Weights of a small GPT-style language model, trained from scratch on English Wikipedia.
Size: width 192, MLP 384 SwiGLU, vocabulary 4096, 6.01M parameters.
Architecture: RMSNorm after each block, rotary positions, no biases in attention or MLP, untied embeddings, normalized queries and keys, capped logits.
Training: a variant of Adam for these matrices, 10291 steps.
Each number is 500 + 25 x the weight over its row's rms, rounded and kept within 0 to 999. Layers, rows and columns count from 0. Numbers have three digits each. The size before them is the row's rms in percent of the matrix's.

# layer 4 MLP up, 384x192, rms 0.117, rows 102-150, columns 96-191
103:489460491478503504511502488497536512484510512506510504462539465517494580501434485505502484542474543502480515494438489476475493493467501538481526494521512561466528515492513526469494496531485520509501486521461508460485519487540511469477515526505508504521461516489493505541515463513537510528
100:474517465508476521507484491489454538501527529502511454533513472492463539439504481488532468460529470535497509477494480456485539508488474512460512493508447511537497495484517473507509487502488500551509528526479513514528487463511493494468472477489502486487502537545520486472513471506533497527
104:531506496525514504495505492488466482488490528468531478493529478479483467514513536522489483466471472480521469511533512509475509494521492454515515482505529514497494472533562518463474517491470496526508482489445534460543517499473447475495494529500497463500503514546484493450531474502497481500
105:476529495491486482493476483478477512545487488516467433478519524520522473487514502540476522512489515503550509470499500527513490485502486517465546497498486507490472498486475496508472509518485493510490546481484539473496481514451504515486517522521458506539493509485481511476496478501513500508
105:460510524492547505501502525468528500503540493466520505491492532489507528465482503475496475495527463505495526517469491484467507549511519487451489496494543502497489482504520451510484520476516438548509470509521491521491491491461477501546485478503539473502501459495538528490492512479462517509
112:479492524502485548532512558469441479564480470517498482527527539512504470480481488508504487474510540508502546454468520489480533482497463550490473477477487502460514503491506507478525489505491497509525535533512508507542531520498526478562534467520447513521517500479494492494522483506475511503
105:504499513529446494514499521537517512522450457486483487535532472463512481535517452483546518488521496505517485545512504545536499498477502493531503493510498487531501497493504509485493490504500498531511501473505516515558472509489487506496515529504536501488516520487528517499465524510492492498
098:495489551482487568479536472548525508511496516456521521487486539543500536483517482458451506462522461487508517523499532454523535499546492484500513490542520463480507435493504515460502478511519487470511481514512514503532508483512488496516526525529546465529492502503535466475503518505516501523
087:503497484503483410551463523472501475487504472535504507496504500490497524545537504485474491519479526478472514455512501530515472457535517512457465509497525506478470506517502508485513522495478470528546534516524491479503470540464498473510519502498507535506491515492475490508472531487465504490
072:487477511476461488492502486493490507465527494504505471494475518545525497505556454478499488496535531462505496468542535507474488514485550565538519517552462503491455488525467485542491471521525549483480530473475453494506485499507542491467499467475508522475535457509502519508476485531504511494
098:500514496479482488501496534514523477516481481514507512509491429494493499523555495453526551507486495534492449501506515489477498452487520457493543511470461478493502508507457552479458518495482492517541495489485533503496472505514484495517553517526555497523540453500497546472464511491430501519
101:541485490475485504484498458457526451491508513478511533527539456539520536541475471474501528500480480507491533522480497475503500489516476529461518532520477475529533500495513479509466493540508508524507478488513472522517505487516499544509504557503492477513474475436487492498505530533517502523
105:485515489458512525470480505501452519471474537491513499517507534506490529527492550483494505441520475477542485553463498508468524492506506508511532502501500476494460488541517472509490497498500493482546490511478541459536530426443476532525479504486488482502488493453509520477527493509532483533
098:496490478465580464451472523525522498507488509474533513462522488478505487485465518498500467484537477471478499507480508474446524491512509492482494514458563510504465507529471487492526487531538496465525527531507500488526504533505490465550476492487536533509472498495498483502487487479513513517
102:513482457467464501495511496496511460508503497518525510527546498510475487472486515538539519538517506473524451494485526521513507488499506493513531492485508498527526502469509490516464546506496505502512485525483515507479466480537495536506534462520482527497515483520446482439440499502479512528
110:487428498502494516530519472535526486501502513486457531467469522508425487500518505496526558482505506524486482521489496460520461483512478495510500547482535515494486492499515567519523522494472475511510554492494472527483491490500493474487518516520495464515505494466546518513526477511479483499
092:520500476457511503492500483522457488506505510470503509527552474484536515529513500486468501544507504475498496472452483490488516491481528555498492483508450472515529522517515528495531537484524506465548533508456470476502491487547511492489492514496487510515496512510477503441520529514520513520
084:491527464501488489546477507475493511490479511538486532487511459494462551474507515494495501456513511529495511463484466490497512502547502490493507473478518509496463523506486499460509442538491469546499477533496462470483503486484547514469501446524500537486494482544527493491495484498497481478
093:522525516465496470507507531531505526487519506518513502484524489475456523518473520452472512518515494530513536484463477485485498496480433466521536542483508493528485491516508532487553498496463479591525515513515476483465512476524474501503510514469492547461475517475516518479485497521514491504
094:497503502557530538472458503465502490522433530521494518571516505479511510472526470529507495514507483563527492499518550489473471481460461482506518516544516473482509479504520461470509476521512477476465466453526481522487489489480535496508528513486481486480514472468510496509522533532486488512
107:524540488478484479509476497502481532481515499510506481479479529513533490515450447489498529438569518487451490525509528541514472503500524498492513516510501512510523506507539479474490474500506480497553523486506557455482496476507505458525527465480505482503498535497508500501503487489491511502
097:512481462517523508510535489537494524518479541494455441512511561471530557464488490502462490556470487497574481552549469501519517534513486481500495492511526505474512497511504460530513549495518541518485465479514467469482487547519515500501500508497477510498534488493505489494492517518499509543
103:478498488504501499534510535514536555538532470486497472479481511516486513492511464481527508500485504539498467490525514489465468557500495482507519512487501526471491522461541456437529457455482514501536498545542508528478499493482521524484521478500498508490527533481507499482455476538492500554
099:501510493525477493516511504481543497489505439504475519525499454500513485486572504512496500488491514553483506494450495498470483509541501536462549471508478478550488477448505486469502523516498438490530499467518488506463504512522520520477486537502514474514512484509484494512513459517479482442
093:496539535468496470467490515499515516510489473520516516482479543538520540449523519442475510529473488548469459495500477494491487527465566456463474481471493515491520496526488487486514530468470512446521503531473540498535482489490507475506494495492555513530509483493479527483473459497499506470
088:494519466491519493475469497478483501555491529486499501511514543484462508517445495526519485526504527545492494532458515488486493550490497518510483457417529484506487511494509531474534497514518504497521538518501551516470463474538491494495523514500462540520449540486502501484520485484529502478
114:488508497523517483513504543516474533501470480517489480518545526512529523504541497472531471499474468501495496473493493518518498454438496497513485514496497462500462478488511475508476507475455432523490509500463539482512492536479482489508483504504518516513524518548502488475502465484469493501
097:467496488486508509541511468523486521522446515498503498524499510509474532488500512477496488481466507482463522511522474459470511555567491493498515490482485510493485501516503561441533446532504505488492543485507460470521558473535458469500539479522449497539506479469511493489503552497541484506
118:504518550497505530498540480498501503492507525540509465534520514490523489486513513504473500492486525495499515534486515450524539547502488474492511508498477535476491502530488516461541505427479532530494533510522513503509510497521485512519507500519554570459453464520463502517529498510472471555
096:498536480490479461524535492484522524509465492461488462450473503501488495558462492538502475493493494448546450542564489515493523452487507477478469493485516504472502511528510509463510535498524436531511541477500509484509481492469493547479518496520476477508519453486497495507482513500489504511
103:531548519480480517486511476445465494496492498472496509481476468542508473488470469515479501517466514514489520510508511502445504507527486501536543514499454472507477512493480551508489486493471511497475481475481541523500497495476500481520490444524487506493491486497513477458553558516490489566
102:516467447490512511467467536497520494493479444566459511478487485533524551503514454496489541483502518508519511514547517490509534467485515529471526511517555510513518504479545447511503513558550515527498503494502494502458502543499495515511523475504533500518563473515493487530495478505505497489
094:507477511475488519510517521544506460525488488451473495505517554480511551536491492458507517522443497536480542519503515518470499505516486507478460488491507510471490496519480463492477518487487496492523488487507426491483470548525510522487499523530462542516507484517457528526467537502474497493
096:530502495533487483497476520464527519516483487490513502497485492515497494562523501505508547477496496421473476542511490549452482508501529500537552549474537499522529535509517484465485484492511486536467511489490523480546513470459554494498457513535449533510452499503512509498527522507508493513
088:523508534508500497513498470493484512530517530443498484476516530529545461502491472496538507498499537498515530476507540501487473483460459542531484502517454509502520513554497501532453473532527482507481472488425512522504498500509479522490489498478476473473521493536542507538529501499549485493
096:525470492484508478496487500506494497519509473495513503540516517506518464547507506445487512514485489489453509457500499494511464531465514491473466460436511506545498484501486506534520500524496494507515507471512495460546503495513497499490482516503532465493553505479482532517528539511556498521
089:484517529540480559462550497480467550445486462517521494475498519448498455502482511498491471473512466425519479517516514495548518471499489487469511492512477522480514509484486494465516505483488495505517510512560518478502506468527502524508469501518570514518518498499513504470511472517518518506
103:477499514508496513522505507539491499491475511550515476472472495486529506463514502478454524549465549451469494549498464472472490494492476496432450491453510492445483524479536547507481488518482515502523492480489481436456518477532495503484501506506489517459494476501466480511488580490483504467
101:531538475485520556502478526483480534541487518578482501485515519505455511523516451535519493474486502500483491498513464493469501484482495511503550513483470495507499475551486531506528473503512485535457547510539494494488525482462514458513488462512493497521516526503485496517466506528480492485
126:499517501458492506556535531537488463487531486502506530507490500520496512589496491489504547485487507518474503519485490472515507502479468504491548515503455464548505480532487511509509470526456475520538484477523500501486511533476547503479444502541493504499492512446498484481454480471517555449
093:493484500486543465516466533533540509562503503525490524506496541465459497467491513486474500486528453493481448522527491496499526560490542439477471440477527502530483503489503491543473516460495483493481496469496541483521505527496505491528487534482534513550477522499509490531533538518494499467
097:469479457511481504516510504519500520492526491470511528511504457540495529456522489450503497536487504549487476518451502494467543508470493511526552503534458506507496543467465491482488474516508515501488527527539474540448479505529508479487544491473490490519455502509491506449477486495513505511
099:479536499470541482467488504487475534540505547484504471459517459505521519484504512480493491483480465514550518491486539512511486513496498520504477507506448491481519479493474505509510500474461520493489522531506483514507502508461501494531529522476527519517521505475429556510488527518502485542
085:466497537517457490487538503503498519477499463481520513507503498516548482530512479510478515479478475491527529465502522488477479509471532518520506537546494517527497502542483501497496461517527528517478506507507438522538519501468485515479512488536458565479543474509520503550506436505497479468
104:488527511500481520549481519528462524493499480518527540565518556474495515544498491540499542527484530463472450517468487535489509512468473528492514499472507487521522501485520498453490447528525509483502517485502573483509475499513473464497509481509513487525506504519517484501493500492521507477
109:480471489491518518505498428500475528515500478492497480523500493467490493493511493478464537509518526500522538499500519492512507522539492526508506524522517493515506498475514514443495539486462540493518500492480505537483514501574525502508485514535488510527496525513500478509529482509529494505
090:526475503500484541521507469503494497514470568503472496477543538525495475489529510497539470493468507497542569482547511493533487472489513524516489514516502476501522516473520478516501516498474507518477488498513506506504505514557497498493474481525522428500567505509490452573547506498500522503
101:477518527497479473524531531481497511500478466479492497508524516498530486485508515482473553550466498529458547506501496511510480465503517513513480463523508474508528512487533517507478489507489499539489480506485483498471528480511498524512521529514480533508476536486478524477528475493514490473
118:493510492520463493511514496498465468509520522513475521510494480493466469477514470520515492532493498492484499528522534483502489506491499503528485522516484497529550522521512532568479479457506505536467475501500445542466506511481505503503437490525515500490495530500530445540476489502499498502
# layer 4 MLP down (transposed), 384x192, rms 0.0801, rows 102-149, columns 96-191
106:483503485483503464475525501483498538516462465509508495472474465537490446497491490504539508506531527504495486512548486510511528477487515485476484490463515492502423516507537513482500497499506462498469497502508545521474508512469468509496482517519533512515534481503481503455528486498483492491
093:487487558487519508482518509542525467484468467528516517477477505491500409494522494475484546522507523477462487503516517495460499489487497495535494511490438508486489537503505509522469484485525501483485510509504487472510536480499540529531473540514522500507472475471511520505533499498498486509
105:496502492494519493467482484492457547524469532497472451473502470512504544482496525535495477524499457518513527467520504445480493510546554518482493489510476488502479446552487509501497532549465486488502516500490473495510525479531554490516481462462513484531551493499504467503489479497543479470
098:535443543526456505542506531515526485441503467506510531467503501530445475491533509508533517502474509477542524518494523504477520480505486468474474577518489526513469514507510508496523486500534493505493532489500471532493509509480510495488511473465523474517534473517551504510506487537440497538
098:515506492490487462536453456523478564493497513531476503547474490517474485470512532511517535545466522499505447481495487514444494477482467524512474508476492457523501507511536503525516504522494524499447496479469505542481477496480502526530495491489465495508481534558467469491512514514515468488
112:459538486509491495550535445516500471465525506481482500496518508519496510491505511530473502484489514485512550507513469544543519534533495505472482527497513459529504489488474472495452520477501495488533486468498492510563481466534476448502483519511500468508497534538493512507533497482489488535
099:514510435459495460532509490471472522516513498479454496506503490531529494444497485495508468473472545521522487493503515520540501495538460498474479483555491498512498503483535531512486510492553543509482512497490477536527504517474487492521502537518491503486515467532545478525519507475490470532
098:521500464476505497497476522497451499515494547498456515496502447490482523517486497496513496487457472511522474485492519538461495567450493473491472514536485500488522484516496491468471500488476503486519441445485497516507508520507489489486478486515484497507523525476493498475515505520502502488
090:458531489530546568449479505500485515522505508447485507530496485499499510480462463476542507525506481512502447527486505497498496490473482488510522470489488533518496495503490521495478465488497493523501476516481523543511524458519483554498475546482495448526546557488555520488514520509492509508
073:495473494483517488541501529480542466539503484501475523499507506475426416502496497501528497522449477531482518521470493503524551507495479432473455510526481476520510524474534487445501505488496473521512466500506480498438515465518458525550488500513542476496472527513464466471516495471507499491
101:496516469521529467482496475481522547495505504499511494503494520499519551469489488481447483497540495509520525502490482490497499496481536467484464495487509479525504510521546521472503487494533524478501569504504527528476509489481537522513494492508503498445476556555475464566541534531527501520
105:516499469506486506456461493540512504503481478510492503518537550481510515524502495544534471456498530503473469497494493536518454503506479479532527479469486525477523497521500544500471470504484504490505549522504491527493542516507522466503519536500502490502492527519513458517469495470523523528
105:505485536475534492529501519540493489471507455482522488477476517518523463498515484493493523509566473442500505519489474490514493471517491499499466487521497507550497530504495546459480532450500478499461456512536526503541495503538497508480488503534524536470493504500521483532487495523473468453
092:510545486546428531459512503523474520474500501466467486537520502479550511511533493551464473474500492483490533483522505478473457501521516491492567467469484487489524460515512486510490508504484500495524493521476506511536503468512539525465494480515445485456501489507483569512527512515493482502
099:535522532493509543489498529522529514483516479461470522486456466500513473534516525499495551482445471498504529512494483511507493480484519504503486523556496487481503456525472506509484452491482479514507513471526464476516509466476498464545512520459519467501530497493509488522506513482520540475
104:537516491504499454419540501491503482495526480506503519514475444489552531483468513485505459513557466537493458486484531512527495487494531504512496521528519464473501479472509482460465501506476486538478507480514504470538482473488526512426464513509509497505445505495516467512491528499523514467
095:451488502488508473508528521520495526501486525488466508468472504487496518495507540477476493470490511457457543505515529484537488503475528508481498540526588527457529490520430509526484497498526493511490498502489525478474477491544452490481465555475528511492491484466490505527528484503536457476
089:509434516488511489478506510514510463505486511490514472478470519502504494537502464489501493552520494465482493521501537490533464509485507504476498550507499509514559496502519501539498564456530509460492486485492480475480513489536535502476476510493529487558543527495514470516544528492525507482
089:496503479531512538457467463477467533472482516475501505514485482472554584486500534505515487470520500456475464496537510535527458531534541520465502475507533504488506501511500497519507506506524530427502512463497533460569496501499521492498471501508493510510504473496530516505523546509485539512
096:475457509511540481473509510522484580498555496524527487475494502497504459514508519488516550512523510464494507518480481411510528484527530490500499517510468533497489496495514520550508502470509498515524539555480513531539512495545502488495448493507503575476508549486543514508531492498513507494
108:534522517527505468478486521509509528467532506535512508535504532533504517439531497475497507529459487542475540483539509530502506474501491457518488477459514515528494512484533491474519488527492542505475527506487463498519508493493547545491478513491504511486450498491501494525501514479487475526
100:488518488493490497489492501482494519514494427471527519515470471512479443543513482530494482497540477462476545484474492506477530471523521529517526547469487480498488497520480483478476442519497482469485476561499522469514515476470490523463496456509468493486526528475473516504537476519512536480
105:483531526472500488500491486494478492508469498512507519526498557437536485498476540520491472514501520492495490491492498511515511477518473536484488482451505487466496506457501535525489503501544465480469519543480484480510521495488522443536488528450479512504475435485512496470534490514506485491
099:469500534445519481507512491518502466513500511474436474455505510513490496515500515515507488504481491518485501547514511507493497489508537474474503510517482523521476519494486493505477546487472498493550470529483514495486495512489499485517483565500536484541474488507471505482465527476510485542
094:497497472527511484478505543514484479496491496465481496495532460476497458490456503536541505507523485492548566506503465501488555469480477462499531526519500456526539516496478536512493503504528474549498473478465467493498500519497512519460513487519496508489449492542520517469543513523509485481
092:517513510488507523482492523508500466493493460526564516510501503528499465522492501484513544499484477491532525504517488510528491472517495461513481496435473489503503491510509483524467479486511463487490473465502495512479509495498482507517522466491494479457508504505469491477544505495521472468
102:503467502499526498489505462492516552469502496492533468511487472486507532464563504520489464469519512504509463503532472456459507471537470527508486497543498492470492520496534557497508465464529494519534472499519479525508538539496503521500500463495514542524471486500499503502527524481504554506
099:474517439543503473487499486484510481490568521500470540494539475481509498493494496503485505512504463551460491522499512513509478498477478465500488500488486460527526481502492482489497471536490532488504533579513483507539494460497525481516468482482514487537541499517532471521504522499496523518
110:517460467532482482461491515497493535490509490463513524504518522514483506522487507458499485510515438469521501478486430470505482494508523479524493572468532483485543487481479479492512473479559511477497508542491503480494517520508491483502514471458539519482505502522473469453474516498471463500
099:485489494542446514528445491464509525527492488502501516533508545481484509518551465522527465468508486533472505503442511516473494505488465482545529497480482448506528506518504489521514521511477519479502495536514513508497498469485502521481531501477471502492532543504510543484530469514484526502
105:500491484508446466475486479514492540515476519505510485484506485479520486491500473509516474472508515463453483495500439474500468525493543481520532484543565471470485474495478497492471509508505498464519482521513495512484530509524488491519553508506499494507434525503474471546473441534545500470
105:524569527513505494497509479513485485509496495518474487519522521472551516488520479503529489482421497516522463454504477503472517514498471494473499478457479497491497491536472541486511492532462515499477485528469490478466485495487521499531502507495484506447511504526470478481514478476505479558
090:502495482488513485553471487480494503524519514496511480538465426532440434487518491509555510502492487502504478530506472487483505488480522489516515521536480513508537515484527530487532495501502498508487488497500472514517533507501459479570516485474499480492530524518500432495526465515485508497
101:495513501486523468506515525479522489488563488496524540506519535535503516494490510507477463575497460494511507530502490461512510511534482545515474471525527489503503530561513486478516494509478519472544535511526539496471482520475476513492479478524491483496494471520473496545469484509500525547
087:479491478533482517481503496475517510479484477519509496528483492506522528502526495486472496496494466475501486482491517499531502498545512451486479551493539501464481494460496468498521526499491523490524555470513514505455490540476542474502521492485560531534511452548476483460486538496455502512
098:478516495518521441484485495506455485487515511499454473557488509506516509503483479556505485520538481486531505517463457493492470490533485465542509499482486511489489563522554535469433494523463524518478505474513480562488510512497474493496517502501496498473491525489541535514508483493480526483
092:537515536529496474485478485521531490513519525487518511488453496541489532472481514496475516492478508492481482483476511535484497485475488503444523495493535540499460532480516524501512521514544511530491473569519492517489482517481499490500501550477476442505492504523471456528492512492486510540
106:516469520472501432511544531529481503462547449490492481557524507534518464497495483517518501499544506496524494485482483447495480465496522512561507471505471503526518498523489513513513520454521497482461483485487490492526528491537536515482457520523480481525521495482519488536498463485563462496
098:507503535521507537544465513513511470515473499489505509499554519537500550491529507519466504540492522498513473486505522495532477491498473517489525469394525508495475491528507526529496517519540518519467506496528508502485491503484490510458453523517502477514513522508534488519500484474492499495
109:468523553505502498517515514492531554539498549521515472520482501501477512493486506552509484469489518497518459459502440526459466518462491511498478527502487514505485525521511497527512488511512512479518511520497529497519488462492475519505489493473507472515491491504516496470525519503505475553
094:431520475497460532470511501521526518516530522476523530500539496494488537520494519494508516491511502484531549502465497478507485503518537480515563507510469484498551501481489505491502475514494499475538503497494480489501509457496486457483481503540462508495517516531492534489490511516522489492
098:499510551472509540449470464487474534467519516482514506499484485524507486548489517539498525473530481485528498497511536506522518485490484524453498506496544473521478512505471474524487507499508482450542526529554517492528506519470507519535481479552500516516507511517508463489535510487513519496
099:508492530534493508525570513504518504493459481531472464552479516527422467494526504497485502485462497494482486464518522477489499517549514526548504488475509506493442497536503454472534450525497558493486475514510502499502518482484491548474512524438467529454506537510507499516492518494494525528
078:509491470465509492551498530485519472531516485496485511502494527476424407496502482494541495528470495520485502521475479491523546521483482485483440526542482478522507515461529480461506486500495484526509483493489476486433505484514462505551480500490541455505479522508468456466502490500515488501
107:528477488518484458507512452503500491536495438493430504472458462493529479511474512461559471485530488470460488436502495502488500501506498488525503502507545514495502480509511506474491462468498499524535459503494500495439457480473475479474496547484494502508532496488452513503516466546444486520
101:532501530515529497505511523500474565476481522534534486475477526485481540522493519507476481522503533510500521453509538509496480474502527502484530491483524517453485553512487506508521475511560509516462515503500491505503468552507519537444503540520485505489484474525506529535475479480514516493
095:501492470516526451519549486528476511481543521492507489507502531509498490541494531509498513503513515524465463500462546494462478506508523478520484453443516536514492509476546520482510528493533509534492525482485510534503521528478541466530535520518477466477497501471492489483499518458502537511
106:495451522531523531488492512527507489493541515486495531456512499537486514487496492465476504467531495501549450523505492499534499526540448489501526503516495478511548475497462490478502554473510513470465483501495516503526465517535504475499518517508482513508506513470503492496531529501523486514
# layer 4 MLP gate, 384x192, rms 0.112, rows 103-150, columns 96-191
099:526498496499499463526546529456501454463431426525518520499506511521537484543475470500505531510532527472500474497504498481516488497481535504501520535492508530501476541538452518472500462499544544520519492467536498509487524516509518553505479484519510525496514479494505503508518501528449511501
103:472488492490516537510523545528474521515514461509504462502506506516525470486514450465487525473533497475527463496472525498507478508480499565510483537551452487506477466503495484489486517496523515467563569492504495505490453512494513521507464490449495462470507473521527494475490505503508500534
093:533478491487483511510536503555511487449470510517553545514486455475495545499484518452538493487506494514468478512459544486484479501505531499566491499515514512519500483515495508500496491496540508481501492458529472505459489529560527482501526481441548492486491459541489498521508493574488487488
103:533510516466485500515472497533473535518452492529475503484542476506510499505496520456519551489524546545475504483521472506514505476503508520543496482541471518529474500518490502469499481478489526475500484485508517462475504553531507456509499514485503527508558554492465501516456450541494458495
110:497479521521445520456479508484486535464476462508491519492508469540531498507523488465500522492523508506494513488491525495517492460534497526534509495506485501514480515476505418537468446487552481442493474472505490479495465522475542491491453496494499471491511460491487523535441512500518491486
105:521466514495487496486477509521516484504480501487490517477512494473488517505501522489507531543492446499498455502491482494518483526481526503520502467475543497514445485485489511535523487530492486489484536473525504529526489499521497517469477526488529484493493465534519517491459499530433446509
101:489489521466539477477507524537485539505474500499492482526559482481495528502473469508534535530464511488505508506470464490514482515479509527499492537517500531489486510506506463524465489567482522464492510464470453507496504516523506493471486507487552490459502492508454465495462487517463461475
092:530485561517465482531524475502518501505429470522493509471534537515524494521526525503492519507482513454527532533518529461529489470470500512515503468496518498484518472520520527461525474484526494460518513496468482482541510543479520480490531484503517491524551464480510465508493467489485470521
073:505496486523536486493479470466486476505488518524459522490516478461489522527479571504485523497504481516485499513468477513530521495515468471459480470459548494493546536498541479474519536481459462487536485505507559527479522498536455507556480524535484470488479548493494462511525525473521516510
101:524517484542456468514502506518514535492522519524499464466491500523504488512506509457515496427492526503521510510529502492493511508525517483495524508486562502515488465499503455492474510463515493522557508495468497522522492516479477510516491484482491529491553557501500496494478482512525493504
101:517541488525523535501509521474512450475525492483541544557495446522505468521528475488478523484477514513521483502462523509450483492489475498493548533549460493490539479500471515515511511501495511488500481485481474525466460461499531500509482493459511522442511503489494518447500496530475488455
101:536509520463510512531509485478518527518487506466502523483498509475530454519530514505492510505501543512466536491509561512511470525482450506531510486537455496567503531481466450532501503519521491546487512452470479514519458543490501513524510521500503510492495501511486497513497518517501467516
098:528506512502527503520463489483515520497511539459524494448526467485499536504445529484468522500516460528496458548481488482510493514470523486508497496492535504490471486523477557486487514512508473457518530505516502474504516496464502478531475494499492488567464484537508499511507475517540503527
098:519466542478520485487500490526541486458528517488486506530540490490453512500525565508572461484510513506482521517528509484468476524493477503527480494460543532538524479509493495567466498533525456522485500458494493490497442497490502504470512498493544489495532486553504524518512489507493475503
102:536463558496479481533494551474494491531488521471515478511489483496480516506512495494518540479502516493473478448462519504466464468530512494514490535467526487488497478492488494556495524517485515545526539508527504460500468507475520483517517474491500498484546510517501515480490525531475482484
095:540519510533513480518468505408468483440487493502511498525474470554492467477498547479474503457516519533474501518498459500489505532500451486500535517542504498477466506507506525508497526491488497484504472486514479499481478494497523512484551487504473533511485476505488508500513481502520482520
091:523455523525496486490510493534488454546521532511506518509443508507493479503488506470508536568496500473484467519513526517522465503466496475517510514519513506556510498491503494516458516488497515475466486472506494542453482520520544535485518542486551488513496499498497454532470491509476496489
096:493471506511500465466518508528539477489476461532504500501523504479491506512474519482519545519496521505505470480492460460523481462455475491508504538477478536537496538510527500471499491492442525506537502504514529506500495546580520492503503509522545508506529509471507528503501496490519488520
095:536465490511528520495492453535492570470504528496480474530557531473511457530488532469526526509557511488519522535509481461516478487533475527514506513505500536514500503527497460511504503466486545477472505497509526525518502482506527481518537532486490511466491506486515507523515488525517446501
100:488527484522511526462487526493494490487497482488507505528524519512513515548485533505477525474518483451502465508494505475536518489490446516535529498508508527522488475511472487499522459519532535461503539514498531554544492474445529522502513494476493548486463488466497524455462477537509474520
102:500537472500507466522520462510492542528498503514497500491505467513493502521523525428510516468486526538500497535540472496537469500463524538492537496514528494543460484495486506523506529524493517513485469483519533544489527517515507528445473551521488458491486490502509509530498475508464500484
104:487517488516474510510478482475516465495493516469539465495452529522507507532483486529467513522519537513484471515499496513474523453495512481519520512485512545511564465510503481498509544532525498510523549430484511458505461532487515526534492493476533511540481477526500533477498468503512482513
101:522535508461503509481511508520502512516529537540498466475460476520524473518526520429479529504467477502529502496538469499528516481464545525571513474513499480526455516485499504477464538519486503489514473461487506499520502513529528504475486517505487491501483487493538512490464487514498458473
095:476521462534503505443476499484459550461487528476521500492508471498498453469473483499520500511535472494520497505498505493457485499483489518522561532553513494482548506506508474493469500574548513523513486479441495534499500466500520537509457506494488439488494448519487510489547512524523486527
095:522485483456527456512462516495484543498521475466486473509511491509490518471483459492460506496468493482478486530473486505510489518507518508485493520522520515473470459540461510497503517512477553485527511508506491481458505552469494434481525522501451507480512476508503494487519554521481476521
103:480490499521513502502513547544479506503468490489493478534529528544524519530534501475524471498497473485525499482530503522522477491454491502517496523484552521481481493504484507533483506511455464515460524470476525519531473526510512477491495505479505526534529500534513503465518483513479475494
099:523467533483503501493513493551488500503468537524507468506487533529474517453519489470511487466480518470529489518531527492472516506529493537530507520504495514489468496530511515503538457524520502502512520441498452505477496531503534494463523519509464526462502467511504433513504525526498485509
110:530527508525451494466509529502496513475488461453511451491530479497538444521492514511538509483509479469535490506540507513471404471487512487494486541530491526487497481511497487547488494529527504483442494505492434486450466504474540484465487486466473472520522486542500496487491526515463516491
101:494486478457489444507481477525518501491512467523489498493464500499528525528478479499546521508482530475502465515551482507498470557533458507483484495487534563500456501500481507488497484517513494509485542487509556450513494501534509505455536533474522517528462481542480530507464483505483481523
105:557500520530457463498478474486506480492494462499523530537490521503555472491485528483535487517500517522492496502494532549466496442497523519540514514519485489517493506513459536486512550500516499481501497500475517527498450505494508532484512531512478511513467493493496495489505504542455462498
101:520515522457486513482529529483470477505503514499504458531497520474518466492547467480515474473506482483539468476500548512470475521501485526540511511529513522486482511505480498518504451460490464489489518481512506506504482465455490508464457479504485523475491514523516485471513502516428498491
096:498526484542498522515467494471484522481486552487519501477493484532427523514456538476500492477480472499502436519489467471509447524527506462513512515501487492496499496515468582516486477512489511476502508490487499503518498493510489473533503482443548486516495520522485505500545489530529498513
104:516519540464502507487506540503451506470513499460491497500533497491463480516500530507499471477491506489541530523501538504493513461511496515544476511484511484491499471564478481523459485511517509566489501492492526531455492485493520487461498445493485482499526511507499491520486506487479500485
091:511470471513489486508490471558467470491457513483477492484542507526481477497494509525528510509511501516499510507524534536492484511529526578510502496518473474498482490522516483503486510560539488503531539500483475488480486487514531503497479467507427481501500546538517463480507513512491471519
096:549518496500480538538484524532506530511481525497465537500525501480490523516528494499526497492449481533489513461475582552492521496493506481518494488523494510515541513516503538534522499500506485453534519454513463534517454509536513479503503533530529459481536523526525501485517562565509472466
092:495517520521488538460492529478505525471519443501510500506535515485493479511512516519530527481519510490545503519534538484502497486498488518504496512506519504493543492505453506502452461512504539499519495462490495490511498458509492584515507510503554538503547517503503471491519491557487496504
102:520516552513514498464459509463508500491511524503520520483514500493530499483504509511510513497479510495452504442530513523498500435508510485540523507523519472516509451510484468466475522544520487488497519470521493475455503508504511476484512516491472482519543491508504548568464467503509484479
096:463506525509470496503513478556518494462506484453528468514506476471518527507532528445475494491519487481505498511502549479513487517554504493532488500502531529524496486496477478505488495483525559474479510464485552511495455503520500540486479540491538527505474473521522533498481490518526470513
107:485505512494490499490466480478497528492539452537532503511569502470520497528497493479471504504514499496523550472478514532516515509520520519540500480550516494513504465538486505494498540538509516471475497475483534477462490512497499506472543552488509577517515443509518501513501464525510462510
100:545495552488510514491497479517547476500506527515498490503476463476490496466520507475516505496512537512533535522530508529494468488449527518506489489461549490516481470484505484560431498514511495512503475473496493497507480530532500523482466516476497468514520487485501484551522510514480490524
100:471531513494496512488492538469507516515494490497522492428455458498547500447508512460498540508486500526493455481522496522480513489455508501495574477514500536480496502497475486460457450461482457487482529476516514498474529517463472513481522501469537508516516453485497506466519489511490480494
099:520474474507494498502495553515548466505483506491511512499494487492482540496525531508470498531481509543556517499560508499525477446473546473543520489518515487519500445519458505499507516477520536506513513509495508511527453518494508496500498532488548486517502473494475523459465484522465496516
098:519538452476514522537491510526454512489541532491519527500521511453461496500476540505489488490516485484470501538479469503546498519526496474456492501490549493529520483498500496474527488475475487552524501499516575512497526525508451501529473514505536481514459515489513477526515510503545500519
103:496535532533508471467469465517502541480497472476511505496511505498516474488496515516485510469538525508523472503433516486484482479498586503503487503501497518512492480494480465511514507504527505476512540470489471477512471487482509522494487494494510483505530451504468562482469516477477477495
103:525505497502460490503491493498512513501534525479480473475477472546519471514521504521563481468485485480514479504514507526491473512521529512526513524526499517498491507540507473554507451515565480468499505496498485499468450535474500495437536536436495481478530488484477523491463493527461491518
095:502492533521489501498504477522523508566501531521509478509506489497463524496465533471509501473483466496579453494528497455487495491481428473527482516466525491490485484508487518497486511513516491491541537475505511478488494529524521470447456507510535462542466461523495490473469494513460490456
102:485479535485510498474498513531483483495545507536519506538526499523494513513533500450515507497482474499499479486534537484473510520513497516509519485514489530536503466483464466504495483503501522455521478481502487496481477524504509501482481515476548474498472432521517522518467488501515492530
120:511515537461467492439505516519482476511519501537522503523474502474463480476467535528497484511555514496525489503528528487482462506499518503560536549496527534528484485507506473549476472561526509515457497508479500515471488497524469482497480493469481485469489508568517493497500503514475450504